Weights of a small transformer language model: MLP 640 GELU.
Each number is 128 + 24 x the weight over the matrix's rms, rounded and kept within 0 to 255. Layers, rows and columns count from 0. Numbers have three digits each.

# layer 11 MLP up, 640x128, rms 0.135, rows 476-582, columns 64-127
140154113103095113109157147092146160155125162135111128154139124152147105080118110119124149104144099139151091101086108114159109112080114105145147156153115138106130126134113139134087149151117106
123135099129124153124082187117087138129131117134102140109120139108150169043136117097148142131139099098129092148090139101138137163139103124101116110113138130149154177148136176115105103160166133
126146171133123132109117144163135115131103159133101170106160101190137100114126144134151099143114152078108125130098157143077121141119097145122151081140112111107101156144120128093126152137110124
126151135140159132089136106125127136109128124153160128122134111132121117128199119177129154181098126141150117138088143128117120085130091116116151140116078120150148133119110073117140144134118101
178126129122157138128101159092128164097144114118120134099146112120151144134108126110135142141157107120094105106073122112116103140104154135065150156094111110133100134125098134111118115150129139
118151090160133104131169157120098122091149134112158115125167130098106138073148132140135186147141120123175145106130094134134120114106105154149114113167123164099168146133138150154119123159077170
086143128098109119104168092132131161126130123082145126080144125138177173125097072124108152168120166129156105125134128124146140180123123122119134123116153132149165121121134116091131098114118140
132101151165127118118135117149150115124137105120110106166118149099111097136106136119135148109142132140086120139097134132132174141161130142142128131122040099103137129162105172104093107124131142
096171161135113138137108132119137115091085124126130117156117085107111140102097139081070135169131141120155118126137165140110111131127131129158117119159111143147125115123106140109119170133118105
138126119119104141071126128118141097146143125180106173144099145136128163145130181112113152118154130126095167125114100147181107174108124100160079102150147121126158107148174166128095167138080131
203177122122160124131122129146112135145102121120122133140126119131159160072091094182101108161151167125130147141124133112146149129118050182107102134142118127138153128136138113094109135121092097
131149159151148118129147103161130115143142149139120104136138181127127099116141128125148146125090151088155112166132116166135121173125135169151099094113130152123136148098087136113083148091123148
105119136135129108089131157082122111119135100152173107077163148143151137092105124117121157109166148084124091156148116118140134157153167103120111140132154157144152102143109120158160112134093143
129111140098138122126116167152150101096091167135094114131107101150151119128104142112171157093126173140112126155136146099118111153123146162092133159140138084133117106132090113116106108179100105
110097134105119153117114154136152150144138099115138135143145110137114107127165116126129116130116137136105140087149113161133143108150129123174150123162153087185158124143083122159158166097085116
112143145192134123119129158112124115108108124069155120119149116165110107102123131156099141136115142121122097112096174149136129141118200097105123158148165136140121127123109140160164132151083108
125121111087168131160138171200106110064142122154135126133162138113106147143089123069145158147112114144099114098135103119153121123181099116118129138079108124114083085129133138151163120134142125
153110147096121143147079162116115095164150111121112105105157118139138146118146104121135119169089142138125189147135082134144133078137116133180115150103127120141120115166119135101136103128132109
140107121143132107135123118118083159179186124142141114059132133143121134152138151115162099081119112125153142125118135159140146118103105107119076142176163134106104136158159129133113114089155120
126154148112189116102131140169122142123114137112136124158113086147139198144127137120109116128183165130149148172123157124150129150128105090172148153152118069122123102121099128119141134158139107
162120173116132102122091117148154145113163176118130155116119100179144143119147164124115108114127160149087158137104107123143121159092123170130154117126119152126148160101135128109121147108110167
144122120114122097117112132131113195100144148107124193146128121185129114082120141145182082074132143117164147123092124107122133148145174137102132124138144076145133124154065166112095133117110126
162142143116132138120093109141150117141106124129123107138152135127118114121125109114152140104149132130143089104120147097112099133201140110109171112118117111088176128102133132156125161070134147
149135101147161161134139152136132135114141086149112142125167132139147152119083148154116128125124103098125113125138151115130149151153142109119123131117116111103143120126128158144111110117159111
141145096078123154128110148123060153154134086125166130122109124114103147150140110114097128144072122150108100098143149128135140137164144128135136119150124114120138129098138131100140109150146123
142118131128108140167096135121144144101097129118140147096139127139125139141174127114117135115093134157124159097132191161144143172122106126076144124130078139176119143123143149110091087098146115
130120118147101155088083095116125140092147111125108140100105135097137118108144124159160118109129125100153098108117160105138161142138176180111100110123100122147143129111119081083140144121135093
135066148134116144114109144118108117119134122120105123138136143140121132162129140134095166168116085154117121159190080162128150134142103138135113171113142158181144110160094140134162070103134098
127148112136122125166150101151185134139113105110123126122156138096150109138122159109103121116118113130143139097101159106097142157134121134134082128135144134115171140101145118130123149076085111
134185109129114120175147115130155128157104124162133132144164138133133102072096091130085120158094126102135128171071101125140138136128126120100117085140125120141130108112107139116136166100117105
113152119129131091127140142131114128121093100109178166106122107109124176157133123167125150118114110099118127157139164137144132144122120142118117144140161100163154118088139128120155159109105167
175186145089137146100116142136089146120124132108145114116138096113097077126129128129118115130132120084091100148165091120150134160149122113115153139119133126100139144144115147089146113153143119
132119131147158112144104151115146092132144120146164156121091110203142122136111095106110137098133128128154082144124120116093142103114133076079132127147124103104091123135157149105138134119094161
177127101105143087121120142130112117123137163122145138134157110149113113134155108152109113165117118084170117168162134141151162138137159143078123096142090118124116084119128119083139110122104098
096129141151127143142105065146118126141124165166135116123111171084124110141112185109166120164123112106135151097120113132155119091102117138158148128172183106126134128135131120130136173121098119
081109112151141092137155117125099145136065102143155114160146096128121144135121130153125100115104109094156177115094159129134070080120148124102162110135126132145134196095117142173120148110109120
131062134132122141105117114112103142084140121082138122118163159131150114142132127144102105143151171143149174127077131132135171134113113119111120126178108103126159095148124125137142147133157149
127161170132101088111127117105118124113099085142106128184135174136105106084132184093137123165121163074136153136153138120124141145189096143139129122131124130091157146138123132110102131107139097
168109113124107137141123090131082122119174140133115127102070146146174123119122175144158112150089131155098154159125103136162101134153124128140129125215124128139105125135136124115106140115148127
102194156162135088156159117148134128112160135126122112127183139130123111141133133157105167091148120139082137103161125132096150148152110154134111146141104108105147112099102125104136143138132140
112101085145149094124147137151094126144131114140134162105153174141107098107112142144188175149112137138149091123099107125144143130119138092116131089098138102134113098123070102216157106143077140
139114131128087109124131159148080120117126188088134104118159100114115170108115157138083124118172156095163104094119130139173119136112155126119156135092123137118184115126076115165116127090116150
164151107147109135116150125168145110159109150146162111144139120124114103108147065063164109131150116132144126147104100144145142122098137082103091145144089135140163111067150138112121184124143171
106124145127119155102155165109131140133132122152157124141129128106161166104095097174077183160152149116072121129071170116086110098105145130169138109123156139109111100120139145076135093121141111
087136169146142095154131134133117102119096131149091074159105155122135111132123126138116098134130098115114128105067101126144179119108131132125128138152131126082110062134150118156140140109123115
122148110154143105083122137166139114094109135139111129127096157137139144120140138130151120139137141129167110150163133136114108133128136090114143098122128121192106150118089168078138084105077131
153105132130072183114162184136126109131124090154149142124135129161116099153119155160108153166108132126123128156107163130170130159129100114118101147097116094127125155129126129152085121168130125
116123125141150125097151164152085124144149141139181113064124177123126154112148136090111133106149127132097107109144148111152154149181143151094139136115115123157142139072160134137126116123138160
146091118131114174150120130133136144092115120176128131111145113112121147100050068141114180108108122188142129118176108135149130141118162147185140123141141160120128148102149154077144150101121103
157126141130116082122137162108131169146158147133159103090137158136110095124106110110115154109148126089105093096119118065102158156173147142120118130111154117145143117113126156106146119106090139
191138104097106151144148135090112156131149092121133117141112140153149096132123110151115169135153149105107124140164137121122111119144167126101136134127076110123093072169139152134103158143122129
075104108135094137138153081138150108127146125137113115108090141121121120145132114126105109090122105120121106099145127188096108119086185097082158128139125133131139134169107131161148157120074119
128148128096142154121119103114097152105107143131108087130128132162111148151134102149142122138125172128124129111113146094143124120161120132142157088111114091143167148099179134102113110151119121
133128121127105084132120099141136143116109109145200097130148130135123109133151133115155124130132126114095156144107134105128107106122112113172103124140113143133103113112133089140163159112100123
126126122142111164158094131144168147115126149099130116142116116072136105116116167151117153171129111120169107110124109124163152139152130157073128112136155095133123117102133154145120142120135127
122153120123121116127132146127125145132101068121078075078113104098176130073108137151128148162141130106108142135089116143165091166110143166126124125089116135137140130097097148153129152118154111
169113134129104099144101082151122149110147152106128072107126109120159129105154145132113145163104096136123118087140122114113083104141121134115149137142120141110146116184132136116171134133121161
168125165130143126111087114138079124128137113119128114120150134083151123150147106170096088160096108139098104161108161110131153153154128107100123121110116125100163068150157125136122163106097097
110119150111140122121132107149121122138157127126124106080129090186152168119114126109177127155123126112098160125092105129113193142110069129136120124145141129110125144143138139106163112131125159
141136120084120143152110153132171107118097160150097106147103161109151109119126147141134174076165078153119077144145118126131096097100078091166096108147077119153160141105149128132117135165110118
158143118110155106126171147124112163131087153149140133138119098131146129109133139127146145132143113086148148134113135129153096129183125163086148129151155127126148139120103140095146129135158166
119098135122151164154124094149106125114123159120100153083119118145130167133120105134126132092108142095116170191091131141100180187156146144121112143164136120131114094137146131103092101106087108
163132131114152152105118125140156130121119107116129153112119124158170117105154121117152145094125126123117112133115110125161160134171143152181128105158076112145127142143153151131113106162140090
133077126133137129131114092112123165193125119132139121124107131102094140131126134157109137177075116141123095127165102128163135159167162114093131178083125104156124143119113137109132129104136136
133125133124138112114126123132182165119165165160117122125174143133172099166145097102152131137112108112124119154133123164119120131157156115093129110091106125106156127110121129134102152136108133
143105109134142095113158104101141104097143120123065108137181165137118139168131132115125145101130131097160104140138129146164141111133124143125120141141131154119120128146146129125110118123085126
118169146147140146122135107126110124202121107171148116134108095120129112138132117139153129145099118137105170113113101151133169130140078137119124106108155116153154132135128130120133107157117118
143167071163140158119120127108147134151127136129110116114110145106118117118110120102133141063103193147132068104097139147113150107115133151111134167127191108139102098169087151116117131125116111
089093084099127125124094175138125112114099172078147100121146114158121128097109127125107129092109100100148107116114132129105111145123125156154115136088154152118116100106123143144131155156143140
116162167164128077120170166135176118135095127138124159166141150118120114125153107150116124119134156088115133120098105165117088120128093092140098110098114131089115109092117116143113118139132158
132145139125133133123153142076147150111154129175093125096120104095109156128127121161121155119139093110111149116148102116163156149177121116146148105155149123095143140101108152116090158102154142
136124156148089096117112127109099117151145125118140129134100100149113135140141122160150101136132104113144109133127145138115098134126101120138151115128131142128130097157135169169158151136181140
124065161139121174119108113147128136114104097076099137118143089124108127115145138127160121148081172160139149125107181100163115138117114112157156084137159116138138136137150145119151148120068072
148183149126109107103173106106142136103121172141162153115103116122138129124104102100119147058134120134118144143112106115178131153130126144162156111126132153131118160132064122124128086109134162
145149131166083145132138102158125111057142130151140141126151135125164132150117116146147147109138116083107138137098156132113092149121122118092140144148120124136165108078103168112147116081151128
116121145110113107090156126145142113147098096090177127117119144138134105124096110155140114146130134132134116161089113202143161096125127131152100109099154123165131132087109129106136084122136141
140121131106164115084150099137113126132141129165091130173174148130125132108118179127140125116125117140150128107141147138174141128100154124133153089129110142121148136117133162154112166119097137
111159126137114128120150105145137143105125162108165132111073095093105141100088121145149158111133097106132113126133097109134140124142157120165147144136107196156105074151091145145146130161108112
162133071137116146098156131163171137093152116175120123130132163118134124125112105132165113187144140132058140115142163130103094147140118106093122119141096127129106134070129188122139148098134103
127141098133117087138155143133130191132120151113118131112132080123144149138127109143148177140125156143115114125111151155147118144099121131122166114175109150172124144088154134104134110046122110
148159152162107132171121118166129112153143116114139103121122139104173157121124104135136106113134105105145108121155167135135149143157144112131084112124122097148122150147127146186124128123131149
165110140097142116079148116138118117078123159138137084111106075146142147101132102128119151072122127168134129101100127147104105101069124156105142097132120054162122173105132143104128122110144127
150106157138096143110166174118124132127119143131169138105140111161156132136162116119082158086125165111171143122128120094129168133117140110153125126175097110140144141141120132107144151114158109
133088105155137108105141148112107068108092152156120128114201132136124141124092174141114119132124083147114119147167144116168146123157162121157130073130149123170175107138104152113162099123152165
124085139140063112110091119124079128135105152136162138119110142203138131135135121100086104124128125120127153064115111165110118138099149077159125125131154112166100083124175152112118157073128126
129099139128172167126127118153106141074115117112132141142121109107112166135102140140084123130131128123133152110113123101111147139096119128119094136111156144123120135143148125092108101134199116
165119153121147133097134148148113136073121166087097144157124174142108152131146110130140150132136123135103117117118117126213103103098125122124154101150089125141140111131114102131156162136131119
127157127112073185138121134153142118121106097128143132142141161110138185143130130104078158133121075141144134126141137127104084104159140123137121140160140164154145136128089135143140092134139128
105129107130136119115101092133129173114096121140130145154136152139129127104112087129107102127113136106076093146135136129169099163128122150143121122110140149136126107138142157119104160096112083
161129081127110136149209137155153102133161113132097093124106129103136103150124144123157188142096123121127115156131146132130076159133094130130132126120173123136133123099138138134137102138092157
148114136161160121131104103114088089092162125116161094139079139131151156133163114097121163119139155157131140118096142129120089143143132132133117108150178139104130150113081143143093135108135136
135175121122113125111128128146123113156139114095100090170150058120131123118154089124139120131090130155168120118141135126152126108142167120110114124127126117095203172131157127149124129112117153
142126126135113111143102158133143116133132101109084075129134119138147142136113155127137092168142146138139123114117162119112146089179081122116126068120158113115127130123108159084092124161125150
130122116107122146093088156190106108118043111111154107121156127103096110113107166156117154175133152109110124146133168138126128124126086147101179155140124122116140147102128136102136104090119148
139129132116115139094126155127157144136132125186114115137108094130145155121133112129076131126176104103095118124081140086169120139144147063149128117142131125136153100109107138159169104140111104
164125111140139128071129125158109142151111143127141106132111128145122146062105167153182120106117112143093120122157133128148149094138111129133115122115156100066128123110123162089145152135110077
107137135106147129125143110114141121130095162147155150150128130170144107135157118123125125136140063103138121143119110134119127121089113096190111109143141076159107112127121135111146146106043082
144139174124156125137117108134141120127122144114178138151134119090113092081133126135102152153116182124151147125150120126117100161171108147153152160156111184158133125084104122124096149174087115
130115116117123083150066152132109153119124163126144114133063102102138200128116127099119144102156123132063108173097127123140121143084153162131133129145097114140181130144076121123182112154160120
085151130142154134141095139171151151139136154120181135131139182078057135085119134098164112096140132148095093118106091101165125149211133116133127140098117174112103107079123109107132144120141056
161115103138117163099137104148179104077110140153077133142107116108132158126116146161107124124124162121176128135137138126180117132124097086121106118113165108166124130115112120110156170152099129
096112140105078083091132163117177090103139098129144140140141156094188116089100150133104111137096142127122036150139122159163101130115140144140113136112119130104164136155103092128151141136137105
125160146123149114120112121116080110108092127091175125079122115133116133094134088129155143138092132107115148093130138133087160089143117113129135152128077118124117108148139132148113107095133121
094168114129102146173091156138133150168122129118113123148107128154092126141168124146092155130130131100129113167094162135154149156112103138094117152165143138109163112113142151113107123149089118
130144138131143131159117118103156132147142109206169173126139123116124091125128108137146150171141135132124139115088129138087108166088102109122142128134124104132149083100136173145142118144127119
088121135140089169104133159046124133142109146185141153132105117092144131079135116147150165113116124128152123145069072112102120133132129137096104139140114123115161129121147159123106155146128135
085130113101114138127129134152121103144119100160164148180150124140121139109067225170107127086111145139127107137084125139096125128098144127108145080101087148152169137122107197162123123102125137
# layer 11 MLP down (transposed), 640x128, rms 0.148, rows 476-582, columns 64-127
137116155128122108129089073104118121086096175134120137134146107127153150155152180162138093135139134120141142139147132116130127170166137142111161147091145078099156103154152120151132134135166136
078137132158113165146137143098128119126117113111108153125110153128136148090150116145125144112149118130115138111130166095124153170132138132108155101109138108138143146117124121073114134144076132
158140100085115135127146128126104120135169131142195093125074117112161170109123088126113116146163098134138160137156154139124132112091158159139155175127123135126124151079154094146129147106124137
146159141146184146112118099135124105112143114088112130088121134163186133145171116109153157113155167157122139148132077089148090114132150150094138127140168126074109110129127113188132130075113117
132119127142168125166129102148085118120118085119089109118170164145139130174099113107147114138136104119120098136141123150123112155126156121095170142121093119125136162167115120074150151118130102
105102113180113103180124082109139149114119147117152125078120121101205141123124130137102078110071111106114145130121130125107123146134143151128132140127105113173124103112131118117103087138139094
137130123125139121131111165132117108142176105126175135190096129096101139111160123112101141160118142141113130088148159125098134133101133115135099128116123119136118096090129134157115168113156164
144116178179095090124106104095115129120171124132110114127118129106123170168150104108145169164116164139164126152134111091148078124164119153133106156108139106133125094105123113140156108124161113
135155092109161110107151108107085126120168139134124132129089120133153117144131123095086115129099165120114148122136074127126165130117144109084128075154105127097129137142141157105145104104066135
096159103097145105135112129101104102112176128118125091161162117137128084146168114154124118140123122099161068115101146124139159118134120121120168130103144149144112094128076118098187086119128084
138146160099137141147107127138142119115119119133110138135127144117126126134161092107132169135122137145078095136131147128116146103155164095121149107160146134154137081121161101067109134127137079
127130135151092154130119136098116145123131127122099105123141111147131161119108116120115129120092097137114143091114128135120091104131104112105141127156161124131121127161162140116157118113102129
195126110102136151124105157119107145116147150119130173181101110148122136103183108126112144156120117125138134132084104151141140130125123118137177171115110095099118119094150145134133119124144165
149144158160119125100119086130108136142081154132116132141143123102136094128102129134122111133149094095108125106118125157098111146119102136138095121120159162127141142132116129130138120092112123
134134147115125113150135082115137135120124151127115112150145161151112117136101132089082154159168131099178151123108137119148113154142129097122117092143127116146133112136111103099176130122141133
115128153113125128067164139160095184099174135086186097126112135123140122116132117132132113142151149116140139146152109111143093078154094173115113112140163136111138106133137123118117113077132115
091120150138122115124138148129146119157131145161141163117143161140100127122136144159142132127092100124115127151164135079116101153121151118130134141102106123114104148136114126144126119141132101
110130146141081162102123154134139123078128128118130137116154110120151134137093111132140152120114109160170142085122093107159123151114103091144160097125142106141133102125151108116114082131132134
106096122105111167060109095128140127088103182142167138183142143103167133130131141138122118163134146126117103112130126093146117129147154138128118139113135137139092108109121138126141130145116180
127141115154125096105100153165099123078132155131176126133100184082121141174106137100135121118126089176149138134104118144116119095152096125120138132150144147150104122108122158155105100119143128
119135112121172135136128153120099120114143114124113117168135129128132097104101090168139114129095132148137135094154118160133129096178127089122175126111107070133118135151160119143118153134111191
151117126122140136152106152129157144129136195136120135131125087133118151130134090115096157109108119106132127108113099111136155129105144157128124142118095103140136120133140127161126116144123066
144135062111115146160128151131086123129113119137116135125124116100107173087141131116178097121122094120132131123084104116131153137113070129136097129115149100123105174124137121108106111145122138
153128136139138118099115132132146134147085117128129113123143114154118155122111122159103108120133111156102104119179136115095133119164105130095129128140120138113135136121129151144092139161126145
095120148165133108131141126130168136099122149113084150118171115132140115105108118143127138103136154103139129145132119150149119129126129125120122127096108138138151159143132151142146096096086157
157114128126144152102146160110163092116164142129150104139136129129095112101117117130127133110157137152140120130136114119091105115093127115130144138127134139138174130136104123184143160109122097
170119127098107164078147149120115133133140128123182117133115122170099102118109141163140113129159103143154122133151157119134142125094082129145137137131111121145123146157093084135185130117105121
100160136110172098104164151133113149135112148117102122121132134079085150136135116093124118125157091129103148142073115162126120108099130123111131131118113161090137183095139137173174089156153148
129149128123125161153095134138122110082159135129094148124087090136164128084126121115121137149079146119119110164155119101147133104137132125125168134114134122160113114155093146117128142142148111
125110121101134125099117144105133115118130139094118136138098118134129160185126122101171134118169185149140135131139104172109147136142167135116135103088111138116126110133127142160104100101142128
089125100144136134079143160146091105112112083079138147142122141116135129107137063154129132114128123205135162163099097099130132090129115125116157126115140182126113102104119140137157093111110156
131074154125113134161146123125121106121130109164133108121156141135136141113111133153149100114129156138155170095113138120094143126130153155141103126125164135176126128118141121142127119123140153
096109145077094131105135089118097094096126163129156141084141144148169103148158165111126129127133154115111157116085145141130161096156119125135107137085137147176130141140113126135115091138149117
100140157131084125080115128116125106101140078100124111116136118140148138172077141131108132145167170147080114069122134148122121149105089129114114136137138149112149167112138131125124131126108121
143091098102153141124092111138093105100104110122131154135101132125153143130173154123125117098135142134121079107080132181138151117120097137104105176140162108144095136140109176151151101145168138
145167110123114134118111110101149096143091185099166129098126087159153074108100101138131120172081107116142164136099158120150097105166131093151135156186116114139130126127132108079098122146139109
076128098114161090107121122151126138122106121123143108142132166111122109121136138081142148135134085100149145096125127126100128128128157145131081114142113181127151130070143096121145145122134138
130129153105157144126138119157129061110110125133125090143088085122104133130138103133125130130140103162137126124102127106103128142155151078127064126143120141119132118123137118117133155148127132
133141141182157137141162154138173161130122105129109121129142096117135162149110145115104181123147154110107110113145141165144128127152111126129152083105127134118120086132132122114135120135088132
145144119173159143129119115144112113101060145093097172118116119111161117153143099158136170136102143156117148148121147153150120103139122165106116117135120128170158144128153123101118130171143171
166114109148119155123102104135126122109162129099134088117099110118134146184158150072095125102159133143137182125120131140156120101129149184123108131162109148158138150092163156120133182124102074
094164115107158106109097121106103162076092121165104143120119151115129134167156104083081134111079161138096106131123169139197120148087144114138096169147131142119097143125114117141153123130165147
159129138128124118143094175150139113137106139111101119138161157110130112161113142120155106125106133129102084132146136113128086180074095169157159133121160073101099127133091126158126080129098109
144158112104124109168115082085146123164096152139115124171153132160114097181125148144112092088165102127141131144167142160122132136121136127139133143104099075132073122161100127145156138142167091
154161122175108156086116134109132134118115125112155151129144116118133172114163167124112117180150114141129145128165145150129131113116133128136106099110129120126167159137137143117082108153143097
114109106178136142176146136096095098140135079126104101106099148114144143121127074158115165164105106147121122135099116127119102113081083159151114118121150109104146118108150117141094125118137141
127119127110172117155128123153123139140140151114111123109117170095137117122132117122114138143168113135125108133129141083146153135098168162128120143137123128134197127127118129090128122133127122
116155119097124118144117105122122102117116158098117135158137117144095081118108121133129121153111135118114115077123135178131174095143112116124157088145161132158092117140118132115131124094177132
130129083129127143131117109122132112150122140047142101176145155120151090149149140139123141152139114096148150065122180138135147129138096153130132115129120097138078147110137121121123165139105129
142159153115099113172150130105136120097152137093105120190094135112145114147152147102137079128102145163093112111133121138137139150122120169136128163133150134131098122125125105093100152143143148
124103148130113135107097138146143118137124142110140121098158114128078106115118105132158154133109097139181092158075163168103159121097121133102117148097121156121136188097131123124101152159095109
155125126106109130099138128154106098127157122134144141119148114112141109138118108124186128156172139139132139144118139131126138073127091083134093133124159128121124106146101172155146101133126165
134104108121117145072129129129119100136127053172160132149106094152130105125136169106156147103179118155118140122151145123114134145098111135118092186100144146142112082100118166111137188145150123
124127131112171116154138125146077176079163126152090133114107084097148148104126148119116118114132140103150096133129094118112143088100122137130119155097119128106177127138100166126138102138117119
131116111114134154121130113134109116137126155138120144157157202130114121148101128085146153107181099153102167107090109126115153145112135170121134111092138126112110132116102098146153135131149119
106140127132117166114119144173121132115103141082101098112084145139165121118133091125169111129132120121147163126171127135124098071100143112147132116157162124120129106153172123113105145153142126
136130122172160153142121154165162107126123139115122145128190125157114144152129100122121153146132107155165089126127127170157071147125118159129090140170158126134150121108168080136124145122151107
083063121118131115079119134133158130132135138129125093127123141090151162150135168132119096152165113151132172109156100063127208138153146142123127132107100116140126113106113132117127074099106147
118128121128110085156111123098133119144077152150116151114128170120053106165132133122062102139134138127169124134160121111141087111149171139137120102127113102146089116118125092139137135076137095
123089093177156136134131096129126115107167115113115164100144154134167139111152082144092109129095151131120094101140084168104130115117133146135156132087156100136122126151161153159164133091147120
114134129132131156129095139135129071140117147149106126157131110110112138131153152133141104138120128116122155142151105133125082161144125125131116143123122165171120108157100165137145136096134137
123090119097125120164150093170102137144104120133106192078081100118116139128121145110187168057156222132124144153067121187110210143114120131132097142155094132139121169107176098141104161136146161
106120123150127152131155103113138141145122129088102150176110144143142091148146142140103203127146138136098154149122124108134103084105145092129149121136147129113126128097113112115111131160115138
115139136112139098144147118130100151129156152158097075124167122122132098138128137111142150129190115107164081101139118066107144141110119085127101101093156113118098156099122118169139128125101141
128111127132116197128124130111147096122136114145105182097108140142073146135116125154095087156145084115121153135112115114134120119164079156121111084127142125124122126152118135090133105123113082
154111129141123176111150099184131138122126155133123082158128160100103135109096074133109136150114111103078132142135093085140139097134127156119114109128129123123132121124112115147138122100128136
121131149118114103201124111125128158098153138098140137154073126120174118129141089112108147098100172117150117139131131125102084163118113141152112141122118095105082148138150145153107116157118169
105127091137102132093161132104103144097094155090165156164170139101127032115139148117186112129102124119152096130139169124145149147118158072139154093117158118163178135150137122115112128136140174
109146137126102137129155142181131093145172091098112135117145115086093163122107110104148144142135138138169115129127164128148099127107149110128135070097098124145131111154117078108141095141122162
132114168114118136112138123137121107119133145159116132148153085162162126114128102094113111130191127141154163125118135190122127125126137104126104107106095176149131153071165117141126119149128128
129085129149107123125143136208109133119161067138125101068098124108114185127142213099135135129080106130153175110168114119072119096124131158118117113134144115145187113083112129126118118142150098
138115083104124157119100118122112095141173138128131163157157123098135116140124155138115143133140148096134131147155109102119163096087138125125139129128112164121144143119112136133125110097160172
129134134142125119117158107100148087183129080135156140119131156151118091134118123115107091100147130129112206071120120205126123152135107127128131137134119128092060128163143134093085123173164109
098128083152131134153116149140115106168082100120110118113137182147140102135110127171117109122142105135133152132114123139101129141116155118077100148154135114112170125129183097074085133107133066
108120138074140159132112106119110146130093174178164125097111122117081139107122146128131128123107121107100141148107127128107143105092162134128137107134113116112102206178146144104145096120163143
110134133111148133146101141082143138109103159124105122112122108151122127155120145137166101109153131134112154134133136122119130093144159141126101119119080142130112136167123102126099064130102128
117155103115115177125113159133138157127106138118132142121062115107120105137152116129153134135124120132117138092129126146111137117110142084128125142137119131114128140150143122114148131162121127
119133126099120157104123163139096166153132135155119140157170157117108107135134150110151100133114109109089120097090104115136193125172125112134149146130108145118086087144093123119153134121128107
110112139126126144106107092090146169140124116102129145147139113157111169167119153095114118129177133126126163142116086171106137117130130126175101122126106161154110139193126165138119079140141120
157139108139111133133132130113119116162118125115115139095141121143144113095120162131139115112097123082086175160165091150154160098112147178152103104123132150167139093153140097115116165197174093
123127126140133123094148101105121129156096131153131120120073113130147119136140135129118142160106128133149181171159112127097134137118159093136132117106123120091088094121118133133137132159105145
113106130138138140140139149156134115125113110123145112123129126151102131168097114116130059062149144102146155133157103131125169189127130135103175104151166115134119127116108128171091111112115127
097145160113164125137113095093104164140127112099100114110170140115203136128093136165115131143112149114089105122122111118124151114121147110123088134135113136112112127157117105089073144152134124
117163147105137123153129124153128145096116148098135150128103122143088146140154120122152099132111167103124147117105084184137157145118106136145160142111158121153109128162134098116122153174166094
125181143139183164150133114113182114106143116130095145136149114104142115126120123142135126105127131100119106151157142116129148152127125157109127135118116137115146112128100136145136107128128123
111137141150184143163098119129143121173139104120136120158132160132141117126149122147070147130098100115103102140114081084147110128109124156131167140124117147162111138113105137087107115150133136
112172163117102132097108143135118092121108101139130152114127148142160153112122114117076139127146130120147114141141104148094112129151126076134115120144106095127160143131131160188104140103164137
117198111091146096178110120128161107152135132137115098180176139184168119132108104147145094083167157111125133153167140128122104159127095108113162155122107162131103097148109160146082131120121100
144134137102108139159103142112130127101146138120129138130115142113154142078163144114104096131157077084140088128148139114110120128155103125134145163166129145126154171129156133118138170153148118
074137144154117093109125096145190134118125146095126135157136128089141102131140156144131124140103093130114111114134149100120084142134147110134147143143107123126139125136180112063116140088153091
126178146080109172120108117153149139094091118133186110142133151147120114104102126121128107135170093137118114109135146090148121109127114091160161121121109130118121126118204137076137137138127129
130129127106127117144160144124127148109117157120127117145091130117117154162189126155153131105121144111132103110129135129135134123125100127167101142078155148103091111092115117143115159153109091
156139129117128110112115101124088104129141159126149163152129110138090134144121161143109139067140107141122164126142088118120127105129143106104185137140104119127092104173151113100047113125093112
124112159156181154097123110114128112120172132109108162157104085096103135118125146127133126100088147123116105139180119122144107156120178130109102132140116119158124121156137126114148111114136129
164149116139145128141117137129108153130142119053074168150127151135065117117128128093126144116108155157112136151130147200137126106141157122109129152117135119109086127156147134127139120117120142
114143143096171119124090124121129049183157119125142069125137136152127114160170111142140127101145127109123143114090158180100141152123113147121135129104141132103139149155125104113157087155081125
143060166095107120117153108128120101065127128140111133096133109094112110100129134087128114114133156103112114109159151091148090126120157161119095144109118104119103147094114108137149151159136130
118150136157132103112134120125133128128108139114113131096155137127098087108105087122152126086140129118113118166135170084107137148125139114136130108111148235126133137126144171119169097102132139
117111144140138157096117136115115161097101118135153115119117098109144165172087132147134101105118140138088120166138134145101148135140109118104118114163111119131128114139055080164103149163148142
206133096108134092164141163150186106138124146097143116106124140053076140148082115109137104167137143086155139095150089023154098159159126090124107154137117160140120137129151094192132123105110087
098144103141106105117160063134097129074124110107091164144135146131141120094102106125111136121088078105121111161140103116132158056119169108157128129149078132138157110122146140122101115166130128
058117128143127067184138106129083120130124093154134094097086176098144150114184151122130136128161175099121100148110111153111123126099122103127128122133130095134133128132125100108133117175138138
113087108102138131127101121137098094118095214145128096094149152122122183119125108084124101140125190117121100111158125125141122133141143128163154135104168156146142146132152138157164132137122127
082124137132121106115145121145151149098100147124109143117145108107118136088172132143153130137106134118129121129145127145126133107124167119118122118073136133104133118161086122183127120114116195
152106130080116155118105092148143159106075120103118150161151127107077143107142104144164066118146124152121143145107133118135123153161139074071135101120141118105140138129146068152101151154137147
096144116116152118147129110135126138142114116135130083157140126109102122159156163104092094088107132117098117134176120147151130144119137126118157135146118080106149171117106109114128103140110116
126140153132097179181112103128128135127144128118116159161116112111104163111174098099102182190079109097122115116149135141131143113118140132124116175165133140144111122125143136122122151185145120